{
  "norm_eps": 1e-06,
  "qk_norm": false,
  "init_std_o": 0.00637,
  "doc_mask": true
}
Each number is 128 + 24 x the weight over its row's rms, rounded and kept within 0 to 255. Layers, rows and columns count from 0. Numbers have three digits each. The size before them is the row's rms in percent of the matrix's.

# up: layer 7 MLP up, 512x96, rms 0.0975, rows 489-511, columns 48-95
# down: layer 7 MLP down (transposed), 512x96, rms 0.0885, rows 489-511, columns 48-95
# gate: layer 7 MLP gate, 512x96, rms 0.0998, rows 490-511, columns 48-95
up489 096:164140101154102102102084154157100110135103150152132114143130194123111136146138122108110142141155136088175171113140122117173120085145115136161114
down489 106:117062142146106098134132135116147117114153108124145150107107114138172119150134170154154112123118091132158126177148115120147121134128134128129135
gate490 054:099169148157201134136132136102068117135147155115140091148141164097115123129097077117152130118164137112110117151120136157131142148108113105109172
up490 054:134131125130138136083103118138152125140112158122070122114111118125156143081173168148155142125170146094117133097072111154151178107086143118178127
down490 052:153141098133096153083153099106110106111160146144088123078130120134099111109148177107158160128128110139122087148153149123092082170140124126135124
gate491 093:145087110130103128157115093153116141115148117128166119129123139182114137125083102135105103094148138097068139147131132169116082089150153088121128
up491 093:127094123124147112162158156173120116106116088138165135167145115088144121119161095109119155146148137165122147134133108098151137166144095156109112
down491 099:121125089130140118165157123123145122135160182138120158127126147068165134123128143133130126127135110172138129091086198112120122154091131111142098
gate492 106:136169101131127120164069125140132090144096134137122153149122122097137142147150116097109122158114156125137147133125140128164116141147126096132146
up492 102:149157135104132127152121106183122143136106108115124118150137150110119133159194119161143123156108099147123117131145128160112091121111133131098141
down492 104:096089162143110107145116113107132136163080161099150109136115165143106137154104127112109131137103138075111150169138134100105091100133089116136161
gate493 102:142136202136088143144111126166087120107111154131103122117106142130117097172103140124138127121142134093147148109180098096107151159118119132139132
up493 091:119127175113109104131130129112129129153132093101147131132112162116128130107153175097128159165125136151123070121150152120134161150134115087091096
down493 105:105122147120106148138116103159119111078086116118132107146110137100119110132114117144128140084109066091132183121159141117115145125104080149130181
gate494 106:126118145138115127115132102098135125131104087131149108138133127150106123098121145102132118135079111122114152111202092154148170121111154104115162
up494 111:109180115112185114145091161099112126130127140118117122154158148109087125140137096107124106136121107120143159165115193128126118145128188120137132
down494 121:122107135099184100156149179146127163158133112111130097135164137137092154166108112123109144128118172144125145144119164120157151128134117124112102
gate495 111:178122138122086148121129127135163114131149163166134104137149078123166100126108143069113123109140115141096146145171145120108107147107143101099109
up495 114:179117099170172134140185119116131128154117111154108131154162111093125153184141143138150150127131136115115152141110113113119091148138174153096089
down495 106:162155112078136169110143128157167153141132160119165092154097132100131138109158114103131127117131129105115104120107128123083089157148124089146148
gate496 067:141143117137152112133154103127141119145105143119131162146181124133098118127135138126152127118130144177188127148117103147135127092158129129178110
up496 070:122157096120124133145148120160106081152114133118124167096143125112103135121105110110133102107164142142164134113132127141162157112098156131150108
down496 063:146126128131106098101097146108109088171103177127139099125098143117126100075125112140137144106093170187154134121116115119099128105097134167169091
gate497 081:092137132102112148177108109104176104130131121098159091126107125130128125144128155098115107162127101150123123119172116124076110162100148142160088
up497 082:159155135140081151160123084130141151129138140148148100111070122157143110115154130129121118138131123111091154123116120102128140157115128135140131
down497 086:151112147103127096130140144143139152166120134134159154121148152125168093125145120171067146145167117136110120131126143149099154122118094116195152
gate498 107:126085151185150134124118109109096105157141153135110151154158132090124113137152140121114128128149119117125160093162120161152120067148128121106148
up498 112:131131109153126090118112109150117128123131160150184155107123142131138132114145108074074151120110120135130134129093126068113118145087103121100114
down498 107:099145175131134117169175162081129106170159125141085154143128141163127148124094126121117120139109089135137095183118147096136140100108121148113148
gate499 117:114087105119120131149113162148129147170143120132131162150123103128081144118148135143087096120136136110120160086155113162127138155076084106119093
up499 107:153124145147109125129134155115135115159142150175114174148143096164104137097131115111097116104148111124138098087169126124107110086101160106110124
down499 113:078132115116122152134137131133100117144111139133128143101117091121147106134165112137167184144101139134169119150148120131115141124126177139125137
gate500 082:184099121091121134125155098143098182103129114140107169127095100120160138120131100124146111135117114139154144153155094128128137126126144143120093
up500 081:098066142117133100098132111135160136050117114136100124173122167085102098115137142102114161086114136126126153098108115108109133116092123070150172
down500 073:100132111130125107090170122116115146154117139134127156111125117143084097113137145142154100108146151109158083140158132141158123095124127129139170
gate501 099:103139127125093158110137078113136206133152116122105121166136154134162164152128126097134118175119133148118143120136134139130102138142093143106102
up501 094:115116120111133127114132124138129108212144146145118103116173106137163114133126143136084157149150129165164115119161140105127118151122163141061115
down501 094:152104117138166151150095154107121166112117144096159179190105088083123074128115119153115164120138127094167126140149098141144140139113131143184126
gate502 101:107161100131117101089136102128134145152133128140153125074106130152106152132119102142152139115100112154142166092127111088144096139122134125169100
up502 116:141143089155123132131186116145115118114139173172147077122131135167123121105119136130106145158167130152080120084159156133161103128171103117065109
down502 109:151140155115132161156092130157149164099106162106129134118116141115146178112161147116154125076142117146144122168116100150136153094149148121103128
gate503 106:120140160145117134102123149159102107129151095097170172129130080115130126149133126160125129123124102141114140086170106123128141154088086146110112
up503 106:127128168138117092102122179130141144127147153102152115141129124152120125173051131153139150133128164103118128116138120116163149100123110080119113
down503 112:113168178124152145136150128122135169118086108144097147102124172145127114123136104114155075137095134136164096142104100147094139148132116140159121
gate504 112:121158125140123146171108094106100146136120132190111157148117097149097164116134169116118118151143063096059127149133106118144078121173113156115135
up504 107:165144124096132127112121142176145131146137089103113114149140183086169101129089092106139134167116144146156130109134138153123129154127126113120120
down504 107:154116163171101127165179122134143130126111094146107115098115137157141133081149165132110135094118107120104114137143127098123150141126139125151126
gate505 116:119137107106142142165132119095155094136114087108112191159113139093161144105126141072126109154134138130118106120137136113127079121102141104153149
up505 115:163143173128116176141150129121138127105086115108143094113114124112126108180166094159137138097126090127122139151139143133108163167133125121147146
down505 109:078166116143102126067124135112170127140098120119115133136152142151144137129088137136112142081100176148132106135137089145148151125130128145089156
gate506 104:118092134113106130115151149151129140082137144138118116145118124136175099140105130124141106143151073151131058102143117150083140122105131173125079
up506 106:122139160147124117132129091138133138169075119078136132165132152060162132096131137133154146141124164123126160139112141136111127161125105104116191
down506 105:124143151126101127117169106103088090113142114113103113110142105106085141131102131174133080115154097155166110085169137136114139133143117096159134
gate507 113:176105120137158162133103111154137132146061119103120150137118132124125160165152120146184177078132126121128143109146109154069135075167079114136114
up507 107:110133107141092138116147126126131126127145161103143130092129106130163161114121114168139139129132095129103108125134118134086196101131147098150136
down507 108:155137142158112132105146153111135126135139138163174100137112127150083102077152133100115149131124068151117133136143161114139094134153124120134102
gate508 105:173092133091106099137105136150136079134124123151124151144129123130171118113127129124143103152126134165118175106139111139110115089078136136113134
up508 108:141103118163125124146138130144153124123142138108162165059128105125149120147126170111124134117166134143166110120097116134123096092108080132090150
down508 109:097111086134110116096092114169107157138131149095180137115120128157140140142106107153112150103124152148134098125109101130113128173152148142117141
gate509 100:137084184138109114169148137076143144112121130124136134132126117082101135113097155100099127128125137144153139113127134137162158113122099149101089
up509 095:167102123167128119101120126110110165144129147093129147132187159146117121138151112109122061123140134106143118111125091112120131188103133132128105
down509 095:147162140123150115125124117131154120162167090091148128146107123103142170124141121124090125137086124156167128114146200135120161111142139148094176
gate510 092:124094072101120100132096146125138114163141137151109161154118136116115121131104134123095138149120103119124115185144129152141147103133133153116094
up510 096:171132112111139126139086153115141110145114110170123130145149114152112140180133100133111075141103100186112133159149179122110136128149152122114095
down510 093:116079134132140140157151120101141115128164153128135083081166104104135126182106085120099141139137131095109101147173129102148118139132095117119128
gate511 086:129136110087118145125114124145111148131159117121146100105158166146099097114131170164126128138169152134116115130116145134140071110137123100144116
up511 090:117149114139121153146152110156087144125150091120198118097096143155188103131145141158093114128135069118105140179149149102174118102110128141156155
down511 086:148149162134189157150146130115159107111115165110052107116143150125093121123110142108098163121148139137150146117125129104130120146161106149135103